python train.py --num_hidden_layers=26 --hidden_size=256 --num_attention_heads=8 --num_key_value_heads=8 --hidden_act="squared_leaky_relu" --norm_place="pre" --positions="rope" --parallel_block=false --beta1=0.93 --weight_decay=0.01 --schedule="wsd" --doc_mask=true
Each number is 128 + 32 x the weight over the matrix's rms, rounded and kept within 0 to 255. Layers, rows and columns count from 0. Numbers have three digits each.

# up: layer 10 MLP up, 1024x256, rms 0.219, rows 924-950, columns 0-255
# down: layer 10 MLP down (transposed), 1024x256, rms 0.0541, rows 924-950, columns 0-255
up924:131126152143143101141099115128069151102045105086148138152151124145114131138147128072174138120151176120101064140183106128169119132089142099170133145132101141148159127120123122122153188112095217125117204142173115157112100078131109122095182101135147172153085168158134152193136122109124146073136105217112100138121096108147134118131093149119132125124199093130141140110111138176142107155128127100142099145138128114162122074094082162169102129154114119140179151185108094105068145189184133176171104143124123160135145116125145148126139181112147079083047102130131168094097058138145108153152118190102096132138169136173194134136120164083123132142089182067153073150120081143141123109154077136093122118089134125034097189152145105076129142122129094111134137147188120118147175078071099
down924:109108144120172134153155098101134131094100126161151136078118085127148104175153076086160116166186151136131074088103124174150131153119111104090142166095133073136086165166115082094133169110136129115128118140132166158117183057128112077140150093167201073160131126174110080126124142122068145125166113101149137106084131037118156109067176129137134157104165108154070172128100083098141163114105103155121107135113129133116146108168140175113085180145075175145112119121106185122166130135153103170139152197163137134097115172239130075125090140150171137092050136149128122143096149164128123154108136140191190113106084185137151135097101146086086115155118157143166129149103099145143100182112144142079153158087165125122125114151040143102125142090130108114109122158140081134030175094137110
up925:180129089091171177105182049148109187128110127131191164113103153109148183109142112081062068140102135108185147156101125160135116127181099129128107132161152052130154151184111122124138077106063141083141147114158113140080124033151100094113038077175148097124129146123119067137100120082149126224150135118109150148152118130056178105141070153122113169124083130191101145123136111182141161147152112161110111142157117122155108115139109146161144067147167118158092207164125089146101028169172140142155142176121097095194149142104077037077120176121110088184139136098085064102135082147126152127117162152095138132100167105099112104148080163126145152081159164107105192168135125149089121171087112154136125161120141101078138126075171162150122133121103125108106127089164138103149168100149125
down925:172137124135120110153103140138082160132113093145176153116166074103145165123117146149117084114168113116147153173107125126111129112104147122108099087158113140105176107199124128154133111116075147172120147090165132126092108195081110149153185172107067115120144131119078071094142107122141090130150136131103171124122162206114157086143097143095155130142143143143081107147097097146120100112154147062118136141149113112133163194206167129120180128140137161180174193159170163142107154146113067123171122155127109120156125084115124109106105109115188099123118144087111135121200055135123114150127118127083155102124093126120151163124175147157129159172187178167115170118144186160080097140102156127148126069088118097157141103156129150156120172142091116023166117060152091150144073131111122
up926:155215127092128127128119141103159162080153130127208168106060120131131143152140210150204102170078152124108163060098078125087109146074144102130151149119129090178082097145077172155148167140114106042129131167156146093140121130141134127143104123122160151171182087221126138123075091161200148088186154158142138055125099178144132130118063138116101112116107141113141167088160109096114101083151136071104098152110140073146123111178088170122138067160137123159109118113052164171109152113072153102137109133126169219088136184116078105105147098085160169145101138122117141141143085089104103057141079095107078139131124146131169118051116107101143118154169051133125126116110166151204127147089143171143146179139135124122181128108126079072128135090116110109166186129121146091125094092107108
down926:107132076102139089122136125108082150126130159124136126082132106087187140111099137150093102086117092145075093119131085146173143115098168103155112143189101145138185146141136081121115099100156208183141081097109137154095143071166140090158162148172120138090172109165109103132033161159175165067080139119081144175147150142121165125117130111101069138139127137156163134136188165136093143134169184080088137191149174123107161064107149100149138110101135088109122179095081119116169114163103086112088135138132133125084177145135196092121161176100101124141131186112097118215075096083165146162131121147085082090184111135101131126116190145089116079113144168123082131194137157110136098079092167095154065092151056156177113060128142103150133117190161086162169088187097179079144108136154073
up927:171153138190145082129152116098103114147116212127165200139107153118167172160128158111115159099078113116090147116102128144113115093122130108146120095139128104093138149089155135140183137120145153151191091151158168097150111138173142127130146117081114100176108137180159080080147116076122155117118114178173150172148152137108110130145111084116136151144053146170078125145091070148163118146204145123166131142140101149156119111114108118118183100107077112125105091178160093150154137135132178163109144199102116124150126200101151207167175107121135159122059064095171148217123142134162132084106097133146083121123113123120158082095090176103100103131105128150112066123144111147169095142088128164137137126097143161077151083114068172161125126083127152128103174092155063008098144164187156
down927:133125178135133131145134122119151097133141121103144149129118148148091118102102142114153178116124159090128112170152192077089127104119090138162070192075055152091147042150150090151105109102128106149214108079194190170156146088124112132132142137133153139116127181132122139149134097105050108120139131162149134163119122149115180166182180122133163139149182154170154078129038139158178146145166150105169105134140132141144109075102123124102091150183153132127147132057152102141222047174139098120150134147106100113184144104145111108128133133072144171104096074128168170213133118120088183140135102131148128103110112106096184124134138142113136122180083120123113108093114089179141162119156144155110118114156192124152096140111095112118189137121092203091089170123193175093154159134168068
up928:120179151131132160151150138197171096146070165174124095148177127144135200103122105108110193176106099090165124186132099119120109158132116132081113113114108143142152080147079122136171130028167108153088156127128172113088157119117187065147102087141147161082170135159140145068073110117104074109165136136110110146107182137153142143106090099117101191147102128056111138123143062209073114152126155108105055098123157122135134103159153121128138170153131126058175073144153104151126167095162146130049110207108113152160167111180110138131083108154165129074119087101226151121176108191109124158168118117098101114158131167081153052162107087140161104094162139121130082155178158130080116085156139070083139157105183091148141054173128111055141151135072130087098168210188134088133093077108142
down928:147087099168137173156142171109080148136181140111136079107097125174148104187097095078175146142143127135161132109145113183122060175163111125064084170093113111123152146102108032197101126148114174131167147190123096145126166053164113138123185153114140102086109149082139110191111101076160194158155166138174185113118112116188119173140078119104128115131099166147152152128162103066137155144129135121048112106147123187138134149180099104119086141141147107148105201139119080110122190079147153107103158161160119129136067146163132126122155168166123116119092181093139150088118119142169142028147124143156133155106092148140141205197131095116170133157125105188120140154116165115098143177145197193133123179077162164056123137112121111098155059149158139082082164210109107096145127144123123
up929:128093145140143170170156162098122122124169154065195121171136100129142122088107062176117113056180167154155134113155188072089162165088164163178096163151171141206124118185087169133146157126110135130084141137156147165100160180148076079099125133121119151123156108109112133111108128110112147192184108103168134163129114145198143190173100149141128108119175128050164177166093124176164113147088143136128144112100085182170135117140090111126129170100084111193122100160100130115083106108107060109137117136088174157099126135124111128125161117139124165107110166124066146126142139081127147115125105124187142061127134106137119043150093159183094138099166139123103054090094166185137145157157207193146168179118105148136182152155130111146139121164112112121080170141116207140122142069194104
down929:117103087062183189128161109057147122051124080111145102124153133079181169114120127134123120157116107078123111175190144111176120087135163120189129105148125127122129131121111131089133143177138136167141125127125140118158162244134061125112132104146130131165107149148156120119137133065125121179156126104109155104153167140143157129168092131124152133164114109107138135133158130088121149114132112175099150083134120090116087117135045157136162126069113106163155103164124111085140119088067158142112120050092155120061185104155114200118147098119192138186170156169097150113154111151183133155090128127149171060096097162146130139145079099125134185141160100118118122142166131102167123150166134142105121161106099108158122093136096095143155144203145152103175149152166141179139062119187076
up930:135125161103129104151147089127093088101151120086194110032133149115125126138116192176153155097139147134156104066146145140155148134098089131115129143165119126125155124140136144077164035130169094148094110167154112074146071161119140114127116101122139159114203119133119142090138105153084116143098178118096119119101090177181153083149159129041142142151091088086140155092138136095080109093159147116141215093104099113168090185158119136126139160104139114172139090086159119093106116155157171167112123166150180143120162108130174080073167088143089133148126131126099125154173168126110114115109119077203121137117123134151117150130107184078126071154153180126089119098137129138155119153149085160174101139094116094071128154114149075108188170129137143165078143129130087084101152143132078
down930:133106151139146108138129085172140175078138138069145128121145115150189124096159166152071187156148159145127180124103154111125144100128068085081103117111152134124123171125080093115115081159057120155074083094082147170179155127160128156119170176114143128107108132132191125085122148108171128161159117130136157131094102135073168055126136142093084114123066115125134068141146139155154174142076162167127073141123138141120117133114173198120139100087109114085101105086108085146127115116135094117179113138203118149161095174135098125130158112096104109134115158184163047126132065170151157066121157132160099179105143095112157136126122123158116099088117137088145164121158055067126111140165158161111136108091179099075094081132127100148202144112102221127121159135121102166139199110097109
up931:142122110164081141093136141089113096144095102188114111056160133132158162149187198152091140094112110173096110149120053111140101171113156096103094130120117058070143129132124177156191109136214155133084141106151135100141160160105133120059119158108158119119079105133112098094163190087127165146150043139074122106171141059143170139112154158101113081157151136108076141109055119109103123181136075163183136116093156123180185126135169108173115102109095206110170128113108136163181116142081112133095144185128120108119167147136076081087134102116192174104103160166143102091110037127123159069153138205154082104128135164154147139141148158156127134174137118153172139124126162116133102086110191114180098090140104118146138124175144146139132068080140106121146106110114098110081132114122151
down931:118132154171075149140146090136132132142136116134154160094177121149147110119097132158047159141138092105134153155083059083145123159129129063170135092134119128116066083180115099139117129165197128141085120079141082118119090061087148139137114208105149096134171138120099117122074106186124062171135096146148126113124110121143155188204157176106120104137107121152160219118122108154118089062167103142150115155087104173153152120114178181130162120116170145074142123129111116129117159110114103160117105172079075140116153126156180094075119110153098138108154171133131125079109071119143129098162079096156108119085179116149185170147114178080113168119149157146147084125151103135125082133113138100170099102171068175102126116159151224135147097095112076158095095140097157170148180126168112
up932:117143165154173206136144159103116107114153141094112110081155122108123121109098163157141155129087127148171118148076167175132167128074099110094049120161137119128143167123147055103101110111106077124181190140124158123157123056172086102132135169119112163098129177139120089133133129085155118100052092120095095103151097096146102126137138161111126036133201122174146146133129164035116111178127152106144053105101107127082144185123153158125094095100090112097122162119091034076115125134100127077098139104134170112134160105103150135097127080148140090095110170176135139149113140112087072134131114136133144142127117120175095078109171142123154162113117122143154174054112112143114128170161093115121076167066153076153093160119077144171160145120152099151111111124124149088149159145086168
down932:162102135141144144078044128111156105152131130167114065142071072096201179126114160159111095141099176108137065108108143177115100119132173140145131132113097101132153163075151116073136140160141106097135121162139124129141084200087148119157117148116158188136131114138074055115148132139152161090133138130080090137107132131074083128131127115169100079155187144150126107153072141047130137176065104128126111178114068175121119147116068101117148095086099071102146133151137070152167186172109163161151149065133077137141099171118132123098156094101129097158142144175104136114119123116079121103125085098120136144198197144097113184137132140101176146118108110143106134066122088116158171143125115152148128122109120168074166172123102173215105147119112099167122139154155089125147144108187099
up933:127135098104151153135162159151126161177116133111118036128107137148094148102141164130052169075139106172124116127160097080157131095155073135127138127198182121094129127176114115147117124121177150152079149141111124102126089124095097125099092089067136132137172136118174129131095056150175121094122109147061121125081159175089064099141140118137076181114151120142085104133180178145186128128099094066119115092132147163104147119175083174065062102104149119110110093137121118148124118081137114132108112119128117192141085105095125087191133107159141134117088104169173088121147187161095121079064129110081124135068123161140126205136085092106076187120071109066129156083055123096113077118187125092132092084120083142158097140107139169096179152142098142176167147110107084090186142163097144
down933:136135152103124131192142153099115118135146146112123059109116119135045112189095135149088072122129143141112134044191102120152152105103121134137099137115127131113128145168207158116093089092094120087093117122145092081119078127112095146070108111087118113135132114209139109101086114147142128078112184146150084097144101163137174093093091096108106156126139114125074123120117140173080139166147052134138134140082101140167166166153121136180127130161098076102081149122164097152181196093135102151159135157088075081170186115078160148149162084157111168142102068116094131123173139129111120101077144124116113194107101104170101169129084128160082107117133075168145173142141096131154149150190166151123156148085107129140133110169169108106040207062117077079181110124119166145127121114095133
up934:156107090074141155121117138115123159092136128137127128091110142136116143080107159143217154117163146105083100105088136092107102119153098172098203158146113164110180199149131122184143107100126117186141097146107164111091097177121102104095100153051153117095158102128179126143113167050148088163057134158183104155114178189159127121128145117157083170112125164107142109116155137097109111123130114107124092153130161145120144145108126150160118136083152162114127150105101090084124105142173138123085085123146057143071079124126120127065145180126092084088100156128144115137120123144129122168156101121121133113133099140139164192166162118136138106081104159142116142096090086075137122123164140083168115143169124096103150170123153093170131108097173116112117147155147156094081192074067076
down934:103100133115130157147126145165154149143161078151154149133171148168163212094125084112114092129148165085084138074145182127111160125127179093106119105120154182086152139154135187175177114130101190095155096163136101130207146111084078112169111114065120163117118081105096116142138160136169104085152176137110155141195133117121055113172147073141104153114095112121177141170102154106148083141132142133183099195129080128143115165095164135085133142138115123166151147114121051129174065146150117131130089105133069102113150115102072136104092122145132083157141118147183124068131108144111106127094120090155129155138085094191107141145113107140095115119123114127115167123167114135100184106078092130216086139122148093113102153092098127209163106125084147159164148178153115141098180100100137
up935:149105163160124075076129192165182099146150122187094134116162133150130127107149094130115121121106119106079144125129105144064104100099126168174100165128047127157171149104115094069105112153107108114117101112151179161182197125162122123154153146129122112122136096072125113105135133130102123165169137156101175160136190072135132090121120164176096157086179127097119143142128065160109176138094094092069129095116118143126096194173148143171120127156165136137142085092116176080108074081090139126135149113120155104142110107068124105128134127146123117145158093120156112131172112105124163100104051150100145120127152113173089102125112112109200134097100166109090124124093169158146094139158131196145129170136143060125112102136140144110145163151132163089108103134094106113081143126094164
down935:135143103059090141169131114099131144117098204149157111089207117147117149177113149035178102092132114121125062089094139155128124141151157144070180126074080121107074175109134102072150118141103085147211125137112154156121147135104079139145148155093138133116158085104101069168076134119129132145143136079100156179135071133107134135112154182103123137120134126100156157171095106115144174110070119075093180153116126154136155175124047134176115116090117132107122130127123143126141163137177127118125130129121160132136140105071132104106103131139135149098114083120193101110138175128147104092131115122089122156155099138101120175135175192152105148131100162150187146168104179161140091136103110159119113118136143063112087161125073112178126175142139132092151135163141159089154102154117148
up936:066140148120151111111090144138150096128158064100128168117149137102085134148096130145059114084145137159138116114099158090130119072121079140145190073160166082082138114164166111131141124090098127175126129055139124131092144134130152134117095142121138110121057112175138078129138113164115117103124133095143080164137160151159124116098132089097100158103142177115168126137096093097118159124136128142156155126129114091141115164106111153186074179123140107107108183077155116117129168147133116132172114082204154158154089128100165142129109091131083111103112152121170167112154144134094067146053141120101098131172044163099114164120115118133079137133098130130116084128127098059067173155122042103189145171184124134100135138151098106174202203055117129072088082171135095063142102171151098
down936:096147110128117134133147143139081159129087169137147105168121165102119139138161119085097149164097055246143093166106085093140115137169156137075162137110091087088131113069166106092131123131107205110139171040118116139129146097198138092140142112109144093164056191129135122110067150121149141153100132085184107172117172113091180138141131122097134158107144105145209140107079102174125155069115184158114147137127118103155106083142087170124086158105140169091194122128204096108140120099123130123167107148107130075102121118070121161148133127111138139152178097171186132130121089162102107176119106120081116112191104146158086110148185104108102146119146109088165123167145088061176154054152093093163142199118128102073160133144179191114098151134131193129165110112166133136120135134105081
up937:105113110155097157097165138145149214128162152117164099115127125162182183139122115186156142130116086113121086124135135139119169157118142109142151124133146079129149124139158155131146118115128092149098115156138102119146099176118162171164124150125129168207120178145122145135056130105126209095133167121113140111151207167151175121148122135106150154135123112157140118118085115112092137093233120139142135151189161119149112092080108127186162119141101166087168090120122114145153118129153118106071093172121147123117149101100105076156128116182164182137192140086169121132086096150034112138124115141103088134114133155163205135173109141109167124149109057100138140139117170134117133120184110082110121100138115118096091132109112177108132161222125114121136107107099098136123116108135101
down937:109162118077134147130121178130137092162139109169155122153137182079132136134076101104121116124183173156124163115114127172151131127206123116115124110105148172117158146101118134134112088088087163103166140175089101127126120070191125157113126139065110122141125151089093148134087129099053072134152132124169135121114122148154140174131157120112102102126170091118086125166138141107157141130151151118080114155139092131151153076123078169081094046102157113123109139151139104105074178141138163099158112183156137052095148140149133157094101112122154107154098123159134099138136110123151077101094121088141125134124090183158107116101170165116156115142088093113106111114165125162154141147122118127068249107136157118108141095155140101152123132147101132235164099144069125177086167137105113
up938:134118070160092179139108130109118078051110123138135116117135108139164121094121170109150123191139118134097168112137184087170202137106069125189075114112129152092127071073150122107143126085155092102146160115119158107118126162108079108133178067122098092178068131136128128088126075117093162135160132146125069106126085060116152121106170128131146164177162063127138109183157111094132081091080118161126181107203155181108201149150110154112069094114140124066098147128163094140130144188107132122214117104125128103120109144171190137157130114187097074112127122099077119134132142170130153175078122143096175182106133127098055079122143068118126176119104085158132143108150118045168117153088145133160139055045169195110192142164108098127050157127132130086081181135162150126119123113096129
down938:125187137115129122060130084097122175159145110156136080090119159164141156095124114170083112171147099145109127088101168166117046120147145109181110045133087085169116189114095128106180159100120171079106120170144106090155096100067144086122091132124124157174145127089132134108148103110096113121081174140108130109144091115162141160148126092142129062172127134143110141170176091117147123215154108148121116100180127121122107214102150141127151119137144096085144071166177182058142106186179079118097113111145156096170108161127193151100163089135155100097087184153057135131164133137163205105062174102076108171164140158121132154125144017165132163072101130138133100153085164097210169085201134142161080132070245172111090104149147111151132104133148137162077186102137125111139140116176150
up939:100102045144104099113090062071144122132145057124156135167099143211109155179132116143137143068137132086118140102134161218188150175134146149168136070138108147141137114199126133091126117110090129132078068113107144083146100094105099168188119158140100103145088109098150147084081161134112110107147109075137161151182152112096135106118164109141193125128153139112117176114091152143112197121098159114083098118140137100125147124119165087133075072132146096171154054166124171125139103163120061187112159173172158157145103111131097112097110075118043106116115152201078122149090075127074144114150090068159072168148138132161092136094105067150146133071109124178132091180133142062080155087119125150156083163107179069157054147125083126142156098096130114130146125120124049091182113149091097
down939:169097144083134136175105176185125173058051072140120119168096131091170102166185192115134065074161120110131150209094123157119169076100192149096116127140103158122076122084194094077135174145113096073182069166093165115105135152128131136098100133138157154121081143144066107093065144129083108102125093101118139198119155205149105118133062144136142146133130071151204156089108117092100137117143134106166181158137167130172154112124139100114129075102096171148145089072086130101111136144084123209163112121075115140112129119125090140126104115106147073064112142114122158150141088145147123152092112188092081112173135131111144126136130150140195208158132120114144146130148129181151217128092166113113136217184160177100078090169138158167179106140146139073144151178106128150126203136150131
up940:121144081129110144214130168171074075083165150121145083108135148116147088168128143206063088156114098151164113185093091110099116063106164107125163112139181127147097110174150121142075149097123114150160086166093082119116077147095076107124145099155093106137142117144126095132137147117181152083130159160118115085112133120105109161183163095092140124156131119168113086125204157101168126059133167100077158137213152136115150148165115094135117124101131101134116122171153074089149081110109084127182118097123130121118180123103157117177123137105117144124205129084124104074139135080113112118142162152199141173100061135107095124177140161139130126174101074146133122101113151091143118104089131169154127084118096128083127140137116052106104122155100216099097156146131164175165066156146117
down940:158174070141103101104044143078162150088229143119111188182150130157162149101138119133065160125128128106124101142136153147164106101120178097146091152116159201189222109142152106114108095173097091108126112154122123152174151101134070171094144155157185107123108071120095165087169158104142110147102051178163071161106105133160150179093110129084172160093160101143130117123114131117145127155111136170122111162150140144105136156115105112080135169123132192099138116187183120117111134132126100139140111042098165090121191069117127106118101118080141179145107133104137127130081107077169127126154155138122136141127143089128129106156110161144144170182078152099098154102101109174171124170128056134169201132125154101149070154156113132138135121134129142115125170172145195175184099143133120
up941:134125144145086083094156163158072138073093199154130128125202193108160103116084115165069135087111147102104103240112181082055107145094162167148130144140179139143134154123156155099187084138135126158121095142127170097142112116112197079165174119130133118136129124128132091180113146131149102044091085116139129110087148116114120109117134122139124140126134199142120206143076154148143140144110093125139182158105122144189150032114108170177199198077094088136157155101096142123124141100168126110125065151148109124133143120141166119118182141170152152118165104152080114098090179130150100076076149130170162162085072193125154115109125130137132109111076130110069065162182170136121074191137133088087107089127094169118173126144142192132127114164089098152133132111135156135076159105087187
down941:143178103137077091134099135140063112100139078115124159111104177123120104114172100117112108100130124143104097174130090105097153158107126144140155092046167174144127112115184173139070106089137185157065096158120136175165096095099174116091156150132159119086144133149088056112113106136055116054124114128091103123124143147140089153049142162127118120116163109120104128117149159104177120146103106133116150151106069097152085147076141161160144117157095077176159133077102106161111153109124071141146093124123103105147150126150072125092145130179133127097133144192000120087079128165116059071065103108135096105093048169127138133162091155173117118138123114133146117194076178114159145168152118086084126148140141104173175165120095127076152138130117085169125147120148147145136128171154172
up942:095064149194148135136147069086080086181141161142084119119133155148172123190127156108101115123114106130084135095078137098160095092167116150138121124088126144154130152143086152099121148130102126121140095097141152071135079137108158158120108180090166151150113147152143121128123146103086117156109145179101200178138121141108140073146166170103090121123102181169162133169118112122178173143143144121082162124124158078156056133167225117124135158179140110178156172118152149099138108147119185134133152091122146118140092191106110176132120092164133086170126117143125115161117105166177116156152130178101201100117057125128105176153107117125127139072100153189128064094139145106141151104170141105185133143123171155120196172144087111151121113116114075113090083199167158073151065169180165
down942:098125197141141122127101131122177186125137032131111188173150141098131113130141194157210160130099120177152109106066076126131103163126130135133100141106132161118140130102117119122017066168121215115177057155196121122146159191160152103138137121162136156111172166110100088125158097152130163166072146150167178131131149127077139115182119068182063121116085160139105158106172179152143135086115152112056126103131126177146139113147141149102126107098127157091206154134094178175134156135077179107170151111134152130091119119082123089175117123114144094116085152144148128175070148124119115194142131107095127129090146118164165098124182085202119119122164147135113195105197093130136155155104145129114167136119178096126116145094146141127096094124140169145131073145112114170170205115122134
up943:160118129147179153080149132117113162140121078178107107157084117183062127118139049164088119097200108137138143105107148096084139115120139143132097153139143135083135097086141122138116201132070085081109137184198100171139147074089138134127095142123124090124179161133102128165079090132132124110064096193160147147138082114163127127141115107093110129127144134132143134149150178149131097143087081153115148154151167134126178132153175148108149120073060118148093079115123127081165124128065100111151098067155133142050110110135080092150101092113130122122123121089157146116120157095127168150080124118106110181052187156125122090151132152114157148164148089077089188120132173143114070170133094141138152094147153153125129097137133089099082131123152136109125138170112196175141131194098140
down943:099104099133185119121123142124070099166160088088091116039144102121119111144109187107137144122167139136112155165218146112129069129101086168158130140114150192119147073116099127095176155093085116130168051148152115145143153027086108141078091166133160084119106100111113125171103143165168122127083085093154151147204095159189130123116111138143115117113117209120091106087161102104086123105119161095147135203108197090085118140111120113128141144086163147077147133141180065104108104156055155136115146113068117163061132111131099092075129138156142096118093159138117183084117128149121096154117160148118166179113042147167100160136099094127104076149146145137153119190122092146076109123069136196165098103099153184107104089070103149159147121165152165111118209163073167114095131183118159
up944:155112165128123149149199128107106044111164099136094115137128151140100102114188121146113138150139150160148101126148170070176178120088170109151117142155106153092087124138090153120133081159161149082139098137093162102171192116173091079113110146161138145161152098117106194134145166118155127140106201161131141091122112100086103161165112111145084171184158161132184132147116107110102127147160090139182127128108134134113133151083169172151123104165181103097098125117120132068125150111181157196143112147085122115098111135161129127163137137115137164125135028120110094150106115126213140146123113102104099131127089125107173111074100156143109102160126156112108110154159113148146146119098059139154143125172059097062117134177106145139120153170133104123109089099095139155147155190131127
down944:139139148123143099141106103093053127089088143080060099130185162110105098121115087146139112124149171134079116127103122117120168107125111195133093104093122111141083068127095085091142131118189112157176153137153124141151135226135148129176131112154126100163140169104096076129139096120176157159150122138095099151173158135113125120174097146107129043133181159160192074160118114148140081195160138149091124104165083106169120135101205135130147129152147126122140164118138112144153142095089103105150068155137142125106143105134149118132110171101142076137140167116179186169140127127147130125087143168121089126154152060116087120098122075140120156087074091117150136144093153162095091170110097109099083112139145212076084130175108092132087090160131085136099141101181141119171121110144090
up945:165146135112053131138141177121154181161144114124147145098115131101080176149117114122130140073165102119111070103125094093157169124124159077192120149167077126191120156101113176151092152135179143103178134119089088176141091063149151129127144080126158120123121144092114136126142132085153072140136133095124096121135134169085136142106135146152058148129068168095193129150137166114177167090131094179163097157133145144121143128149104127144144113151114125116093129181139140118158121127141066087113078163088061152124178139122136175144110159117174178104077117141117165137122073125118123153132133160137080121158089154123153153098107198082101087116080158194089168056148133148118071146127023137136109130144126053165077149136179127084135127168127146078182099094133199059159078167096133
down945:152073134099094165142173111183057120119095095160061114149154083131160119112101072142181121118161196151093133101099128119069111083137126166160167175166124128117090163090162123129162127111146156144115161140139094174087148116100095168111140122092142097152169124127128108109078135115154150134111202106110122136113141125127120141118162101148181123178099065133082152134120087149111164165071136123162081109105153077142076147133110120081140180083131125133121151119064084110088108139068099068085200144144128120131196123091129146089147110133191115140083127146108172149093123159130176098119144104136066140102167145095155133140120093158104163098131167126120144144087115156146113114141141098155137171156148123127131145182093119146125108193130206109162078099100056105086107108124118
up946:187148132111124191084145060138117113082139081136105181117111101100160135081120122177078126085133181115093085169143112173104132114181112090176152090167158101130149146146136180129113098112118110134077158144058128145190117091205179149040154103144118154148118123108080195177126132151107165127110149090088166188192149100108143130168113128142145196144102088130130124142162113172122119144137075142100039171135126102142116129126140084094145121112133179159166167121115062163097105112145165120168143133090106151086163123105082099113127082097087125168154113165099074121086131116133187162105187147121191126097086149085127108103117122133151078150116123215112087151091154112116108082095182074088162120089138170117137181125103063128094139144121116138091105193132113122114153106077178
down946:145105050129134087151071136119119163131121143188140145153124143120067157167119153162061112111147130173117128132145119132127195067134160103097111082181160106111095155095092148136203057135107136095142155135131137142120150136188116150094136093125093137161081089151129080050156133113185185099180156110080152157088092103115102157112128126127125155070118163107128109176112127172151189120097147125073100121099136099174102119087124152138136151111175080108063108080146145132154170092137179088120107163096122141121171136106114194112104084090184077066115173158161065091115106114096179100082127137065097083112142106100149138133188073132143058162167147103116108126111140120150112138058188098141152069117183106124143137133124086138128161166146133070105100165179102184145140114130120
up947:235116202100124139166173217157166207190138107128115151098110114113133157125144128156131108072188096062158121110080138162141134091130089150105148105155143120128110148157143166145104122132151085107149164162165139090127155171141085094195079150168153130121134088138120088157144112126152117124125173129135102116111092116149128172159080087126098181069110130110110118093119129106096132103115155131112096143112128086097152185093136118146127156085097176144132098118161163129104128137156117200080094085123154129134127153102114172125074151131057085083145096150131114106152114145159151113133129124115185165085163133126133112083172137096142089130064162081171118173179093138165088177212140148108085104173139125090137151132138108098096123090127093108138115140163099084197103131088114
down947:147145097069106173108136126110096128128167095099142146095114105111151105100151120132121100098149119076129131124203149110131157207110124161102081109122108095089122142162093134100154122125149106134156126088126134174124226172152148121114067121101148113129181112104071139148189134141116101162157164133137145117143154136143161117090165132131152137102143090150178171123121088149134064111171121155062131162105073096080127142085169097155115150141200104158125098152147117083132080217165113089142130082113143108128095167105054158162145161194120114095152055088182179106123154135112080104116194145127151159158139083130120124087107112126077105146102130132120148126129162132107125196158126180179112056131102130109164104111128126193099089132174149140174109113172090083106185125102122
up948:152169086109117157116136152136187140093124067186140146138157120159130178113149100099122131160139045126168060141131119109151160111056152116113116141141106103131152137119111154117090116163187115136082128045104116132146098079172060165146118130116116162148160154160154096136117152135164124100127124147181113079137056091129110141093107186089066155125130116155056160098128123124200104123153104102093116157119176155131112086053135099061124144126143117103106098096121111185180125075137121065112102129090109125153094176175123113131163086117172125167188159190192102176142111167081140114114135136156108121173116127208094124193161171106134097152086092143154142163138075032161155148122161087111159175079090143126150104122168180203174156089163087139148151119135091089158092055136144
down948:148146116098114145132137153134120131172172111153135133150133180171111103121141112108100162131121096155154212196126149068131116123100125159107113109141085107091118079162143140120130150190202151145125102089154176174172171047165130136066161142146124178081146149143099085055140190104085162134145065193087098185135137137101127172093111176067099154116164115215113140110193130175173081151129162138090124128091092122102113101117142135149081107123151114076104126116168196143090159130136133085076127138061147078089148090148137129112118078155168147138149120165160220145121114176157167119125122144132120136091138117154084124184136126088088121155092114200137124088165052134113149128086111071129130210076090107131092085131047150174138131160103111138167149178110099110084125115152103
up949:133109110157143076174096097174138067120082078139055079208096146135115128158099137122116130105096157085116112042106093160149179121099138096143124109078105144075174096105160128078091141138076103127159114168145144166109091149144131157067128169150126125083142179112121113056141120126093125119123165185166107113166078179156175083165161117136142137119119153107103125080139166091119128149081155145074126153120232089131185106100111122114117160103112124094137166131122110112135139110115140114156160094100169197122130083114140083066123095105135117126183112150146154147155089119131106145153185092186122087134072122108132125134084166088152111106099112104101179122139115207122130181100175168171123137127112150124118100117135141098105106127128113109139130164116118166187097126155053
down949:171132173125181117109144084097130124174134053105079132107108189154159085091142099113145133080163174135097166135156096131109060122124139090148119104109106125062116129136143115107122113147070134144137131150131125052156118141096145159073118121134116062150104118098156130110106144172155142176138117174158121162150133177081178152115139079145111102127123081068040150139115193132102085149108140164101140122152159159168143142144071131095190122093109066106118157167115169113128131115135192095119161084072078169116141121135126147158152094115097113130119159108131119117123116081097110112120140059078062131080151179133111164105159111127131088127130143145132219161103203169071137101137135108113133109080112140180157171087113105135094152123099081143119157150128148137157143132136091
up950:164144134130137116125155119176090156127138161094162091090122132153145104144036112112165100102111111137150105146105111114103101134122125057057051098137156128125182113104182160097088159056173162123104130152130116131092158140183099091144094124103133117133136130189091126134139128099084046125149136165106056117060125089137164126033119205133051105095165139171156143134087125080125092141151097109169156106168138123156162166136162074169104046145149135092086134116113090110092117084131193092200086126156131136123137124152114135163142100105143096123105136084108090153226143123121143150112142179106144118121083083143077102098120192132149104144120115167112152129156134148078116144117152165115176141090159129119149179154138114093154143130155104123067113156152141120092123138120028
down950:093135064078128107121153149170148128161104181098156112192170127117122105125071154064136150149145128128137129166109112129115093107080141086083123138116076143129148132131142167149127072098169179126093147136108128130125091072101113109122101125125152103144119156128079133160146145158169104102041089174152121189089159141068139113197108111124092085128199161118139158095194099123170074104158152079168138127081117112159086124141119169130125149088138068103128138134133159172139123090087136135081114142162066126145131129131129108163143107100144132133193159168149125098130097085156168134102123137157157082136188143066090101144132153149203182115147102083118110139086137093071143094155123132140120138116087118138153196162114106160156108148238156101137065145024162196064120118131122